From a checkpoint of a small transformer trained on Wikipedia: 123M tokens.
Each number is 200 + 20 x the weight over its row's rms, rounded and kept within 0 to 999. Layers, rows and columns count from 0. The size before them is the row's rms in percent of the matrix's.

# up: layer 8 MLP up, 512x160, rms 0.261, rows 383-482, columns 96-127
# down: layer 8 MLP down (transposed), 512x160, rms 0.265, rows 383-482, columns 96-127
up383,099,230,186,191,198,179,217,217,202,182,195,189,186,154,187,177,198,191,197,202,215,201,195,212,191,185,198,180,230,237,249,195,180
down383,094,210,191,190,162,183,191,181,225,166,191,211,215,201,217,200,161,243,174,197,195,196,207,178,193,226,188,177,187,180,208,208,177
up384,097,179,178,189,198,194,182,166,216,200,212,184,241,205,242,227,181,220,176,207,191,181,204,211,221,164,195,195,203,188,189,218,243
down384,100,171,191,208,212,208,214,211,221,207,178,195,207,194,232,222,178,204,209,206,202,218,159,161,225,213,210,206,178,206,213,192,166
up385,095,195,211,199,165,195,216,166,216,198,211,219,190,213,213,200,178,201,215,165,205,211,187,223,199,201,223,212,211,218,186,218,220
down385,101,215,228,206,192,189,221,204,210,208,220,169,200,181,211,249,168,223,219,203,195,208,209,173,228,199,210,198,187,220,219,179,218
up386,099,194,215,196,199,199,194,200,195,218,218,161,222,197,243,220,168,210,206,187,208,175,198,164,201,228,171,215,187,210,232,217,224
down386,095,213,193,218,173,223,182,211,213,189,210,147,230,204,202,203,200,203,121,200,201,219,171,211,204,227,195,198,184,209,177,180,196
up387,100,208,198,199,216,205,230,204,210,176,223,200,204,213,158,174,229,173,203,191,190,188,187,211,205,188,197,192,205,217,218,162,217
down387,094,180,197,227,212,198,176,223,175,201,161,172,188,207,186,222,186,220,242,160,189,215,198,197,171,226,210,214,207,200,197,189,204
up388,111,173,204,222,160,221,183,191,199,203,202,209,207,194,209,218,204,172,227,199,212,196,223,189,206,182,164,199,236,185,221,221,215
down388,107,212,203,181,225,214,236,194,207,211,185,185,191,195,216,214,194,214,244,212,166,187,196,186,202,205,199,185,236,182,193,161,217
up389,109,215,196,178,213,150,192,210,216,167,235,214,184,196,185,207,214,190,244,214,188,186,192,181,195,191,146,195,204,209,212,248,206
down389,102,182,192,213,193,207,195,215,208,223,186,185,203,206,221,182,189,176,177,167,214,223,228,181,198,201,246,194,214,219,196,206,209
up390,092,189,194,207,211,222,198,154,217,185,234,172,173,164,206,200,212,196,231,211,213,190,190,242,193,222,177,223,205,225,213,194,167
down390,094,216,176,207,178,225,224,242,182,211,188,216,235,194,190,228,212,163,205,139,186,206,220,205,181,191,194,205,184,188,202,230,196
up391,105,162,204,242,181,183,189,161,223,184,199,225,207,203,197,233,225,195,212,170,206,200,188,187,166,174,166,229,209,175,211,187,207
down391,095,158,201,240,198,210,193,205,216,205,196,222,164,213,188,207,150,204,205,202,193,217,215,167,204,194,247,229,182,204,216,216,197
up392,098,238,229,223,218,188,197,211,187,199,195,221,170,182,195,191,182,238,203,210,253,196,177,197,197,181,202,171,223,213,205,205,200
down392,092,212,188,218,186,222,195,201,202,206,203,208,207,172,174,205,221,206,203,209,189,195,173,212,199,185,221,184,191,222,227,213,202
up393,093,176,228,207,203,203,232,189,210,217,188,217,203,197,190,212,219,190,206,195,208,208,212,192,189,214,191,215,219,210,195,167,228
down393,093,215,198,195,169,183,191,241,168,195,222,206,201,187,198,189,214,188,191,201,191,193,227,191,211,173,147,206,192,237,212,201,225
up394,097,201,209,191,217,218,183,194,193,221,219,177,166,196,184,220,189,202,234,173,214,217,216,207,168,191,179,164,183,214,189,229,198
down394,099,204,179,232,197,192,227,189,188,190,209,210,161,176,192,189,202,199,182,213,219,188,201,190,201,205,149,219,212,196,210,191,178
up395,101,185,186,220,212,225,197,203,186,213,187,199,187,187,154,189,211,229,201,171,210,197,181,195,184,189,222,209,202,257,225,210,197
down395,095,192,191,185,179,196,180,181,185,209,218,220,168,208,179,175,208,171,177,210,215,177,219,185,201,214,169,195,208,212,235,204,197
up396,099,194,183,187,216,189,196,211,200,228,184,212,176,192,200,199,232,194,172,203,211,217,223,209,208,164,239,200,176,180,189,218,221
down396,102,197,180,203,188,227,221,194,226,222,211,173,187,198,190,185,187,212,173,193,194,207,224,202,209,176,207,193,230,257,216,183,177
up397,102,180,210,176,211,176,229,201,217,199,183,208,199,142,155,222,223,240,216,214,167,193,244,227,178,191,211,227,218,198,217,219,192
down397,100,215,185,182,207,202,183,216,202,186,211,177,219,218,220,200,208,193,265,199,218,228,181,213,210,192,222,204,208,179,174,170,202
up398,104,208,231,165,191,192,160,174,175,213,188,245,195,182,186,209,179,228,173,249,176,179,214,225,206,185,221,209,193,199,131,200,213
down398,106,190,180,212,194,190,247,210,172,188,201,170,200,188,212,211,211,230,249,185,214,201,220,210,198,219,226,216,152,198,189,208,196
up399,097,160,183,199,188,165,230,216,208,222,195,207,224,196,175,171,194,193,211,220,210,188,231,224,199,204,175,198,163,183,201,191,182
down399,097,182,184,195,176,191,179,212,187,203,194,176,181,228,223,213,212,170,192,184,179,200,213,187,214,197,226,190,206,187,184,227,208
up400,108,170,175,229,188,204,232,212,219,240,159,238,221,190,207,200,240,225,169,196,211,174,224,222,229,169,216,191,176,180,216,181,223
down400,108,181,204,192,205,196,200,169,180,189,235,209,207,194,193,204,187,187,223,185,226,237,198,193,225,205,189,249,190,209,202,212,181
up401,107,208,194,214,222,215,178,215,206,181,196,182,179,168,200,211,187,211,203,253,216,174,191,205,208,198,210,227,199,241,171,193,202
down401,107,224,179,213,193,192,194,254,190,172,222,227,178,236,184,193,191,208,221,190,196,181,183,197,178,230,176,167,196,209,215,196,220
up402,094,220,209,204,167,191,175,189,187,226,229,177,202,149,182,231,165,196,218,220,202,213,218,203,189,214,207,163,158,200,195,189,207
down402,105,219,210,206,198,197,206,222,190,217,206,161,173,204,241,172,154,192,168,223,221,234,187,192,213,228,184,195,211,190,194,203,189
up403,097,228,229,174,181,210,233,189,198,218,232,205,221,164,227,195,199,211,181,176,251,195,202,200,204,205,206,215,167,217,187,202,198
down403,094,193,228,238,201,180,213,179,191,181,163,198,218,198,205,217,201,245,242,240,212,216,193,189,185,193,168,195,231,203,235,225,197
up404,103,158,211,190,185,206,220,199,199,172,188,209,200,231,215,167,207,210,175,193,214,192,211,200,214,200,231,198,167,173,231,228,211
down404,102,196,215,216,180,213,203,165,189,194,190,179,215,185,198,197,215,220,168,237,190,167,212,175,189,208,203,153,198,166,191,192,184
up405,088,165,223,214,209,176,206,170,197,228,202,187,227,167,192,202,249,220,188,196,230,190,197,184,183,193,203,207,178,181,191,196,191
down405,091,214,168,162,199,207,214,193,214,219,189,238,222,153,180,254,175,162,191,175,181,191,167,184,217,203,180,201,208,215,198,214,195
up406,100,179,211,197,184,177,219,208,221,189,206,225,207,211,233,174,198,201,196,209,205,188,154,217,181,219,165,191,224,182,186,197,188
down406,101,184,193,226,169,194,165,219,176,222,216,192,193,204,219,238,188,204,193,246,208,205,223,204,188,180,224,236,207,210,191,186,205
up407,103,172,206,189,224,186,194,185,212,216,169,226,205,199,221,187,206,187,196,187,210,198,161,200,205,199,223,220,211,168,217,171,221
down407,099,195,223,164,167,166,206,167,222,203,204,227,216,218,184,190,206,186,184,208,192,192,179,213,201,229,165,204,212,198,169,186,207
up408,110,179,187,237,183,206,197,195,189,184,188,221,189,215,192,233,208,166,210,202,234,196,176,201,205,161,238,173,172,188,190,198,193
down408,112,196,202,217,183,222,217,213,184,234,185,231,198,186,181,204,199,189,184,200,206,120,196,207,185,166,188,167,198,179,198,205,215
up409,098,232,226,184,193,186,221,183,216,194,211,233,243,235,176,204,206,225,181,158,177,195,216,186,175,198,186,207,226,207,194,207,192
down409,105,204,213,172,211,196,233,183,219,196,214,195,219,197,191,176,212,181,149,215,222,192,243,210,190,194,192,233,208,177,213,216,181
up410,111,191,195,172,206,208,217,175,216,235,209,207,228,214,181,182,195,199,195,186,197,186,179,190,198,203,166,192,214,228,219,195,193
down410,104,172,219,208,218,198,222,203,193,240,199,211,207,191,178,213,221,174,153,201,203,203,187,204,201,240,198,206,167,180,193,178,179
up411,086,206,181,222,224,233,197,158,167,201,195,223,229,195,191,226,173,179,206,180,184,190,208,190,168,187,212,174,209,186,153,227,199
down411,085,208,194,197,172,233,187,274,208,226,212,167,229,164,240,213,207,194,162,199,234,213,225,202,189,225,226,200,237,218,187,192,194
up412,106,230,205,247,161,181,192,223,188,223,184,223,205,196,229,207,179,208,188,227,211,209,234,200,191,185,208,215,182,171,238,221,191
down412,107,179,188,235,195,185,222,201,233,208,222,177,176,196,211,196,210,203,162,183,201,182,184,183,204,206,190,206,202,219,178,198,236
up413,096,220,220,224,204,200,202,192,216,213,224,185,194,199,228,201,191,192,193,242,209,238,183,185,222,203,180,237,233,169,176,222,199
down413,110,183,178,238,212,183,208,183,217,186,222,210,233,183,205,223,216,190,187,244,206,209,211,215,188,187,213,205,231,168,225,222,209
up414,096,244,220,205,215,196,193,202,153,231,187,217,179,203,213,181,176,231,157,190,206,244,167,194,236,191,223,176,202,217,205,241,171
down414,097,186,200,203,175,226,228,199,202,225,216,210,176,201,199,193,197,202,208,185,181,213,222,224,194,192,217,192,161,244,225,191,178
up415,106,241,180,188,179,154,222,201,218,189,179,179,236,202,191,169,216,202,228,226,203,175,186,218,197,209,223,221,194,186,220,228,216
down415,108,225,186,212,208,188,216,226,173,207,202,166,209,220,192,198,183,194,187,216,199,183,242,243,204,205,189,206,228,190,231,191,176
up416,090,162,248,206,233,175,152,199,220,185,184,206,198,195,205,185,233,201,195,221,190,201,205,194,142,176,192,191,192,178,196,216,197
down416,094,154,197,180,184,228,223,220,182,177,204,185,226,218,195,196,213,191,220,220,181,214,197,169,184,147,195,224,209,206,240,212,179
up417,108,208,178,208,200,207,189,177,173,162,199,178,190,199,222,169,188,225,192,216,205,234,211,194,193,202,194,182,183,216,190,241,223
down417,113,143,212,207,239,226,212,208,174,164,192,184,228,213,228,217,172,184,199,172,198,167,205,228,182,218,209,231,243,185,209,208,191
up418,106,228,204,175,181,211,212,173,207,201,220,202,206,212,184,248,186,214,227,184,199,236,188,192,156,204,194,207,229,202,197,173,199
down418,102,198,219,166,181,198,168,209,168,201,202,217,181,196,198,192,210,202,168,168,236,198,214,193,230,182,179,170,224,176,187,209,214
up419,098,227,249,233,186,226,184,174,205,173,178,233,205,183,202,211,206,208,196,186,168,159,239,165,197,231,196,207,170,207,242,167,210
down419,101,226,207,153,201,197,207,199,176,203,164,204,215,196,218,234,193,180,208,192,176,185,206,239,178,182,224,184,210,209,199,158,218
up420,101,156,251,198,211,190,211,200,213,217,177,224,234,174,214,217,220,215,179,150,216,197,243,202,210,208,241,161,206,208,184,223,187
down420,101,182,216,187,183,238,199,158,181,165,195,191,203,201,209,185,168,184,184,212,173,233,197,195,180,194,146,198,187,193,206,198,178
up421,104,240,198,225,216,202,186,219,178,194,166,224,208,214,170,224,210,236,185,187,194,180,195,181,186,215,231,213,226,199,216,210,164
down421,107,201,199,199,187,194,224,184,185,214,166,198,186,193,239,209,185,228,220,219,176,162,206,178,197,241,197,184,205,230,157,208,196
up422,092,179,174,198,186,171,145,177,232,187,191,205,212,216,203,190,228,198,199,187,223,195,201,232,224,171,169,178,212,201,200,198,229
down422,090,199,198,216,228,167,187,200,202,240,171,184,188,182,228,200,208,228,182,195,206,205,171,199,194,200,237,214,192,233,196,176,186
up423,104,201,219,206,211,199,207,183,223,142,219,230,217,189,226,214,183,210,203,211,197,205,194,165,221,187,231,196,210,202,207,228,204
down423,112,200,206,201,180,201,194,206,217,216,211,186,221,192,202,183,209,193,230,200,174,219,206,198,224,179,185,194,214,166,189,210,191
up424,100,208,178,203,210,197,206,174,209,262,203,212,205,220,237,219,204,206,195,191,204,156,167,191,226,204,200,214,187,188,188,227,212
down424,102,203,198,182,219,199,229,189,208,210,226,222,209,233,216,220,180,190,162,165,211,168,197,209,193,163,224,199,192,219,202,227,187
up425,102,208,196,217,190,216,203,200,193,215,192,241,199,224,204,167,226,192,215,179,225,219,186,216,185,234,248,204,203,208,195,228,183
down425,110,209,197,215,167,213,205,175,177,228,186,211,193,216,234,237,190,189,207,183,172,208,216,196,202,203,182,192,185,218,233,187,175
up426,098,216,198,183,209,259,237,192,212,193,219,219,194,194,156,218,184,200,172,169,186,173,170,201,222,206,135,208,180,177,204,224,154
down426,108,203,220,188,209,222,202,187,183,199,224,205,192,245,172,221,198,189,173,196,201,204,208,196,229,225,196,194,183,220,239,208,169
up427,097,193,202,214,193,208,203,195,197,177,217,220,163,229,223,190,202,215,228,180,216,187,186,216,184,214,212,190,184,203,214,216,230
down427,097,178,190,191,176,182,196,234,232,172,163,179,226,192,199,184,213,185,209,234,203,174,221,169,215,214,199,186,173,176,187,193,211
up428,095,200,193,210,196,197,202,214,207,189,226,206,200,200,217,220,169,236,210,176,208,178,231,221,164,163,233,193,176,194,239,180,198
down428,095,197,215,180,174,173,169,201,190,191,187,247,217,168,234,193,218,203,177,229,178,239,191,212,205,237,189,225,199,236,204,219,206
up429,101,187,228,196,215,198,197,200,211,220,176,210,195,200,222,201,227,222,220,187,195,198,192,200,190,206,172,184,170,190,232,246,202
down429,105,212,215,171,184,190,172,204,188,178,213,176,204,233,174,236,199,187,164,212,192,216,205,224,192,211,186,184,209,217,206,230,189
up430,089,202,217,197,212,202,201,186,195,170,196,238,234,191,191,225,213,201,178,197,211,213,202,191,201,198,184,220,229,206,181,186,218
down430,074,210,172,219,209,196,211,180,179,201,198,192,185,175,197,176,174,186,157,197,162,237,205,208,210,181,165,198,178,208,204,205,189
up431,102,197,196,165,209,203,194,191,207,199,239,233,209,213,218,195,206,234,187,226,212,162,191,195,152,198,221,196,184,177,227,173,190
down431,101,199,196,199,166,215,205,184,209,243,178,174,221,195,175,201,187,177,193,215,187,203,200,195,212,224,204,188,178,192,161,182,171
up432,099,196,188,239,184,199,176,215,219,166,205,209,179,205,155,202,193,222,203,158,202,202,210,188,221,214,227,186,182,203,205,239,174
down432,111,178,198,131,178,178,218,179,187,183,200,208,167,234,216,222,226,187,183,203,191,179,194,191,203,177,203,170,184,196,224,225,224
up433,110,191,202,192,176,194,217,209,184,182,180,236,175,176,178,187,211,200,163,189,212,172,170,192,223,206,221,183,189,209,219,192,188
down433,114,197,225,197,170,229,170,174,179,206,200,209,223,211,222,184,228,210,218,203,184,244,211,218,217,189,195,216,201,213,208,201,194
up434,095,194,241,184,194,177,154,195,213,213,217,208,251,169,158,209,199,218,202,199,210,183,208,193,199,182,177,198,206,227,173,238,185
down434,090,180,186,188,197,200,193,226,211,204,235,193,211,231,198,200,201,222,201,219,200,226,215,158,211,190,186,180,202,229,227,197,177
up435,099,200,228,177,206,178,185,208,167,178,212,220,179,223,202,197,180,187,150,187,141,183,201,174,224,199,193,212,205,170,188,196,198
down435,100,216,196,210,233,196,196,206,195,204,202,181,184,221,246,182,212,205,159,188,225,198,205,209,169,214,198,182,186,177,199,205,215
up436,105,205,192,183,196,204,215,132,192,195,186,207,203,208,169,212,206,178,189,190,219,186,176,179,194,193,179,217,211,203,185,211,206
down436,105,209,228,231,194,225,164,182,193,240,198,176,203,243,225,170,185,220,181,213,197,183,224,207,203,211,214,189,180,199,194,206,225
up437,099,199,196,180,185,229,178,168,205,246,212,195,186,189,209,199,193,209,169,188,222,159,236,199,190,204,204,198,184,219,213,210,204
down437,097,191,224,249,196,207,174,191,183,211,213,181,178,193,217,181,189,194,199,236,193,200,240,183,197,197,195,177,246,230,179,223,209
up438,095,190,207,201,229,216,165,194,164,192,160,169,176,183,208,175,223,200,182,206,195,197,237,227,225,189,198,166,198,195,206,214,247
down438,091,176,219,207,200,203,238,148,201,200,192,184,226,172,197,182,186,210,205,192,213,199,197,201,232,227,153,187,229,206,189,225,212
up439,090,192,207,209,200,193,236,195,230,183,191,201,192,194,200,194,184,189,214,212,222,140,209,156,216,172,210,212,204,173,199,181,218
down439,086,196,204,195,223,199,187,195,178,172,193,188,192,196,229,213,230,189,198,229,172,218,194,178,218,207,180,163,224,182,167,226,190
up440,091,194,177,193,212,179,180,231,210,240,212,191,213,209,233,215,205,175,182,166,217,201,189,242,194,179,184,194,172,175,203,199,218
down440,094,172,241,208,212,205,223,159,191,199,184,195,231,174,210,194,190,179,207,214,226,207,195,224,177,233,210,255,188,202,228,183,191
up441,106,189,210,169,170,194,210,183,229,201,186,192,222,190,209,205,211,198,167,149,164,196,196,200,189,199,182,162,173,196,179,224,171
down441,106,213,206,202,184,209,181,155,205,193,202,193,224,202,213,184,188,178,242,218,207,192,206,186,208,198,182,208,192,190,252,165,197
up442,098,268,209,183,139,192,196,207,186,199,189,180,221,208,215,206,192,231,212,205,210,205,213,201,207,174,179,195,215,179,189,173,197
down442,096,178,211,234,216,178,225,202,209,190,220,243,259,217,195,206,177,198,205,202,183,187,169,201,198,221,204,230,167,199,187,218,191
up443,111,179,228,204,213,176,188,197,183,234,207,191,210,172,233,222,210,215,237,213,199,210,207,189,165,213,158,167,216,187,220,195,184
down443,114,201,169,208,193,201,231,221,182,207,229,199,207,174,221,208,227,233,178,151,209,183,186,190,213,195,223,221,204,187,211,241,249
up444,100,154,173,195,203,196,193,208,200,150,174,208,196,215,176,161,189,190,218,237,199,190,182,149,188,205,237,219,168,182,258,201,227
down444,101,182,176,211,194,191,171,222,187,203,177,197,164,187,135,195,212,183,190,187,225,186,240,204,202,205,202,180,190,191,220,206,184
up445,101,206,170,198,180,237,208,174,200,198,198,167,193,206,217,230,173,203,202,206,212,194,203,199,202,187,186,202,154,208,185,198,195
down445,098,202,196,223,193,206,176,206,206,181,246,206,174,193,195,216,186,213,226,209,212,218,214,230,198,200,194,222,179,155,191,197,180
up446,104,220,207,231,195,197,166,186,202,201,204,227,200,210,199,209,212,218,198,193,186,186,184,229,197,209,187,175,171,203,179,209,226
down446,107,170,204,185,205,215,232,241,218,220,217,211,213,195,199,245,176,215,204,215,218,211,220,196,207,206,208,203,222,183,201,183,178
up447,106,192,202,204,168,173,173,172,215,188,195,177,197,183,182,169,185,231,179,212,188,206,217,221,173,177,215,190,240,170,184,205,202
down447,103,188,167,223,226,152,164,203,207,190,181,185,175,192,209,219,211,204,224,205,204,130,208,200,246,220,205,192,206,183,230,208,190
up448,099,187,236,192,193,216,220,203,202,144,187,201,194,215,201,261,186,216,162,160,225,181,190,170,167,186,203,208,224,192,214,194,222
down448,104,206,177,199,167,204,190,241,164,252,163,217,217,187,198,176,215,146,214,178,193,193,229,195,225,180,195,217,190,198,176,193,202
up449,101,198,220,192,197,168,235,175,217,210,205,156,189,207,194,180,209,208,200,160,216,185,188,184,209,203,204,235,218,175,199,198,177
down449,104,213,180,196,222,198,223,234,180,184,170,228,175,186,167,166,211,178,178,153,182,195,238,206,185,176,186,236,212,227,200,182,202
up450,101,174,256,203,191,216,213,202,246,235,203,197,197,196,208,189,169,219,178,179,226,211,195,205,209,188,219,180,198,223,234,218,172
down450,103,220,180,210,187,167,206,200,207,202,200,199,164,198,183,195,173,190,182,232,180,187,227,189,235,220,193,205,167,218,176,213,195
up451,098,209,207,211,190,220,187,205,204,242,210,215,192,189,184,183,225,232,190,187,202,192,155,197,183,221,196,209,231,217,194,219,195
down451,098,199,198,178,201,166,226,234,190,206,205,254,192,198,210,229,172,198,167,201,221,188,185,198,196,177,188,194,209,175,209,218,225
up452,101,193,174,197,226,209,246,225,224,180,170,173,212,196,210,202,205,212,213,190,197,229,183,214,230,200,173,217,196,188,205,234,178
down452,113,218,226,213,166,209,211,193,225,196,199,181,168,216,225,194,203,231,196,189,187,195,227,204,195,168,208,202,228,188,186,183,226
up453,102,216,225,216,199,195,185,217,199,222,182,214,171,154,198,174,211,195,190,192,251,193,186,181,187,179,222,245,191,211,215,192,178
down453,102,201,218,153,210,224,178,235,217,233,189,191,191,190,173,194,180,170,161,187,206,219,176,210,210,244,217,205,246,240,208,190,172
up454,100,175,203,210,206,212,211,182,200,189,181,218,209,197,196,226,193,180,195,165,200,212,183,155,200,167,209,187,210,198,200,224,175
down454,094,222,180,164,184,191,204,189,211,223,227,200,193,187,189,217,195,177,219,205,213,169,198,235,215,186,189,204,174,189,206,182,163
up455,104,201,218,189,198,215,199,207,176,208,215,175,231,199,169,201,197,213,214,220,234,196,233,215,188,199,209,153,203,206,204,205,181
down455,092,190,199,214,189,223,191,208,229,169,234,182,203,225,231,182,203,209,180,181,175,198,216,173,214,193,194,192,205,211,205,187,201
up456,098,188,216,215,173,246,174,197,196,218,198,222,220,193,214,199,174,182,201,216,213,168,184,220,203,155,218,182,158,168,218,209,206
down456,091,206,229,200,181,205,216,199,200,190,220,215,179,197,197,202,231,210,185,210,216,194,209,158,216,226,196,170,208,188,252,212,196
up457,098,188,182,207,223,190,202,210,160,175,220,187,160,208,219,198,224,198,200,191,214,214,189,202,181,188,131,184,225,222,220,171,209
down457,092,191,183,229,205,207,201,212,198,224,188,207,200,190,214,192,197,211,204,189,166,177,191,208,212,196,209,191,197,183,189,208,221
up458,102,137,209,188,209,219,212,207,202,206,177,222,217,204,202,223,169,186,170,208,213,181,184,198,208,189,177,218,207,209,178,185,203
down458,101,181,213,165,199,188,221,201,210,188,224,187,187,191,196,195,210,183,204,186,167,218,220,194,211,204,190,223,196,236,225,214,211
up459,101,238,215,211,208,197,178,168,178,212,218,206,169,215,170,218,205,212,206,220,180,211,199,197,199,196,176,180,188,198,219,208,198
down459,105,206,192,199,171,210,182,202,156,193,241,184,206,207,192,241,194,247,233,251,210,179,209,208,193,191,196,184,202,218,212,200,224
up460,111,210,194,196,197,163,219,162,230,167,184,209,206,231,228,239,171,219,190,155,158,169,190,189,193,178,194,187,184,218,179,198,215
down460,105,197,198,148,174,191,218,188,177,163,162,209,190,178,227,194,211,239,188,218,212,207,212,203,199,223,153,198,222,219,195,230,206
up461,097,230,224,203,191,207,191,220,218,158,202,220,199,143,223,202,189,211,216,214,205,210,166,221,208,196,213,196,212,164,211,212,157
down461,092,203,206,183,224,158,213,171,187,214,190,190,216,237,196,183,192,209,174,198,220,185,209,186,205,167,223,237,211,210,189,198,172
up462,093,221,180,180,201,226,209,170,196,201,183,213,219,182,217,169,187,177,210,176,216,217,190,212,206,178,179,174,188,233,188,162,186
down462,092,159,192,226,232,184,192,185,229,206,202,184,240,172,199,194,205,247,176,153,196,199,178,197,212,217,196,184,200,210,190,183,182
up463,097,175,164,199,171,259,214,221,210,179,239,192,183,184,208,170,214,180,185,193,195,195,217,195,155,164,212,225,197,204,223,209,169
down463,102,229,183,189,225,197,208,218,221,165,207,178,214,190,219,207,215,216,219,222,190,203,230,220,218,237,232,184,224,219,168,216,193
up464,096,195,172,247,228,210,194,201,198,176,193,215,216,211,175,176,199,197,188,205,222,200,181,191,167,173,176,193,187,195,210,181,176
down464,101,164,199,206,205,222,197,195,190,169,230,167,176,224,191,217,206,214,214,198,194,243,221,201,206,235,212,248,175,196,177,213,203
up465,095,190,206,173,209,162,188,217,189,222,188,239,213,208,189,217,201,181,232,198,184,191,182,188,168,212,200,195,192,180,184,155,210
down465,089,214,224,213,202,187,218,243,225,208,209,221,222,189,204,218,210,225,191,167,226,187,205,178,192,210,214,204,195,204,168,200,232
up466,101,205,187,227,234,197,221,187,218,252,209,209,236,203,206,152,195,231,197,220,221,195,176,164,226,215,173,182,187,152,190,210,188
down466,102,217,190,191,189,176,218,207,197,211,228,173,160,230,209,194,193,234,210,198,205,197,188,229,199,219,205,167,221,181,207,188,205
up467,111,199,199,208,203,219,181,194,234,190,202,197,207,196,224,192,202,216,176,216,185,227,213,218,213,224,219,199,213,175,234,225,220
down467,120,209,201,189,177,200,216,148,238,210,191,215,216,183,239,244,238,220,199,190,197,188,201,170,207,191,189,189,218,185,181,161,190
up468,099,169,187,175,176,179,227,158,153,210,223,213,197,198,169,159,173,225,206,173,175,236,184,218,177,192,220,224,210,201,203,245,206
down468,101,183,163,224,205,213,170,160,195,171,176,221,214,167,179,179,224,189,226,195,191,205,212,193,187,194,200,197,211,170,202,223,189
up469,096,201,199,221,211,208,156,202,203,223,214,212,207,213,176,186,176,210,217,197,198,207,192,190,210,238,178,193,203,210,247,184,206
down469,092,206,186,186,208,174,231,176,171,171,191,203,213,205,187,243,192,205,171,218,228,200,175,200,206,163,189,195,188,207,168,200,193
up470,100,200,188,202,179,192,218,180,229,197,209,219,206,222,173,248,203,195,169,181,192,210,231,204,235,187,183,203,201,181,187,194,194
down470,094,197,211,205,189,224,171,213,197,194,175,214,157,199,220,206,220,205,202,239,213,202,212,161,179,212,199,202,187,187,215,215,214
up471,106,200,228,196,193,217,184,185,221,186,194,191,189,191,229,200,209,205,177,210,216,214,155,217,187,212,186,193,199,164,158,179,153
down471,106,199,177,216,209,181,225,228,177,185,189,236,180,177,236,166,169,218,187,216,182,203,172,218,187,220,194,191,214,156,138,198,182
up472,110,199,182,216,225,177,202,220,194,160,223,201,183,240,193,183,201,207,202,173,178,185,216,182,218,210,170,188,213,193,219,231,209
down472,104,191,232,197,182,197,210,185,224,203,193,211,193,187,222,188,158,193,199,228,179,188,163,184,188,190,195,219,216,199,183,193,203
up473,095,159,215,219,183,219,191,197,189,252,212,176,207,187,173,210,212,241,217,209,177,169,199,215,194,196,198,174,194,228,195,202,202
down473,096,212,221,196,193,188,168,172,188,183,175,200,193,185,187,157,188,192,197,221,203,236,216,203,197,210,177,199,213,219,226,218,182
up474,102,204,200,174,183,179,182,178,192,213,202,176,179,236,191,203,213,237,196,206,193,187,196,199,206,219,202,241,163,193,203,225,228
down474,103,208,194,222,208,182,198,222,173,186,191,204,214,185,203,185,227,163,196,249,184,181,202,246,195,194,177,221,193,203,226,212,227
up475,083,184,178,196,167,211,189,203,185,209,231,193,202,201,221,182,196,210,211,182,220,221,207,198,185,179,197,163,191,211,205,181,189
down475,084,260,209,184,177,196,185,196,179,207,185,201,214,150,236,189,211,212,160,225,209,206,202,184,205,231,195,185,192,225,207,168,192
up476,104,196,190,148,170,177,202,202,172,244,210,188,166,177,214,238,195,209,193,195,212,200,174,212,192,198,220,205,186,211,181,197,209
down476,113,215,195,199,183,214,169,227,199,161,127,235,162,239,167,197,215,201,215,216,206,214,220,183,205,182,188,188,184,199,189,251,188
up477,094,200,159,212,195,195,187,200,190,192,192,171,222,197,200,204,227,224,212,240,187,183,193,196,197,166,217,229,185,252,190,175,240
down477,085,217,178,203,201,186,217,185,205,192,199,185,196,190,193,189,207,205,221,202,200,169,203,191,196,184,200,169,212,262,207,186,181
up478,103,203,131,223,243,208,219,152,148,190,185,210,191,229,183,211,177,194,217,236,257,219,210,217,201,169,206,205,179,187,185,206,184
down478,106,193,205,185,209,153,192,231,196,168,175,167,196,219,184,189,216,182,237,203,219,182,207,191,226,195,209,179,228,194,173,168,218
up479,097,196,241,188,178,221,207,178,193,170,196,205,181,222,185,215,198,212,166,211,219,177,209,196,206,210,242,180,233,160,230,186,221
down479,095,162,186,201,220,189,205,183,195,218,219,191,203,170,180,217,211,191,183,204,216,228,217,191,217,211,245,173,214,245,203,177,198
up480,102,165,223,216,187,179,219,192,190,189,215,223,219,190,210,204,186,241,209,194,165,171,182,200,186,222,201,199,166,226,230,181,164
down480,098,190,218,175,209,206,214,204,175,231,183,204,215,229,188,196,233,212,194,197,194,192,181,209,214,209,196,173,212,171,208,181,236
up481,097,193,196,170,206,184,222,177,179,189,237,183,142,182,223,230,160,194,222,217,206,190,200,218,187,218,201,211,193,182,199,183,204
down481,092,165,182,198,203,181,182,215,225,204,241,215,214,182,190,177,210,210,229,215,212,195,183,210,229,203,178,193,225,174,204,208,194
up482,110,204,193,185,181,207,196,175,201,185,183,220,228,194,194,182,192,221,229,197,184,223,197,250,221,185,214,197,185,248,218,178,196
down482,107,222,189,219,227,166,231,204,214,198,215,221,194,194,207,227,198,202,224,171,194,186,224,178,215,195,186,176,189,228,234,230,202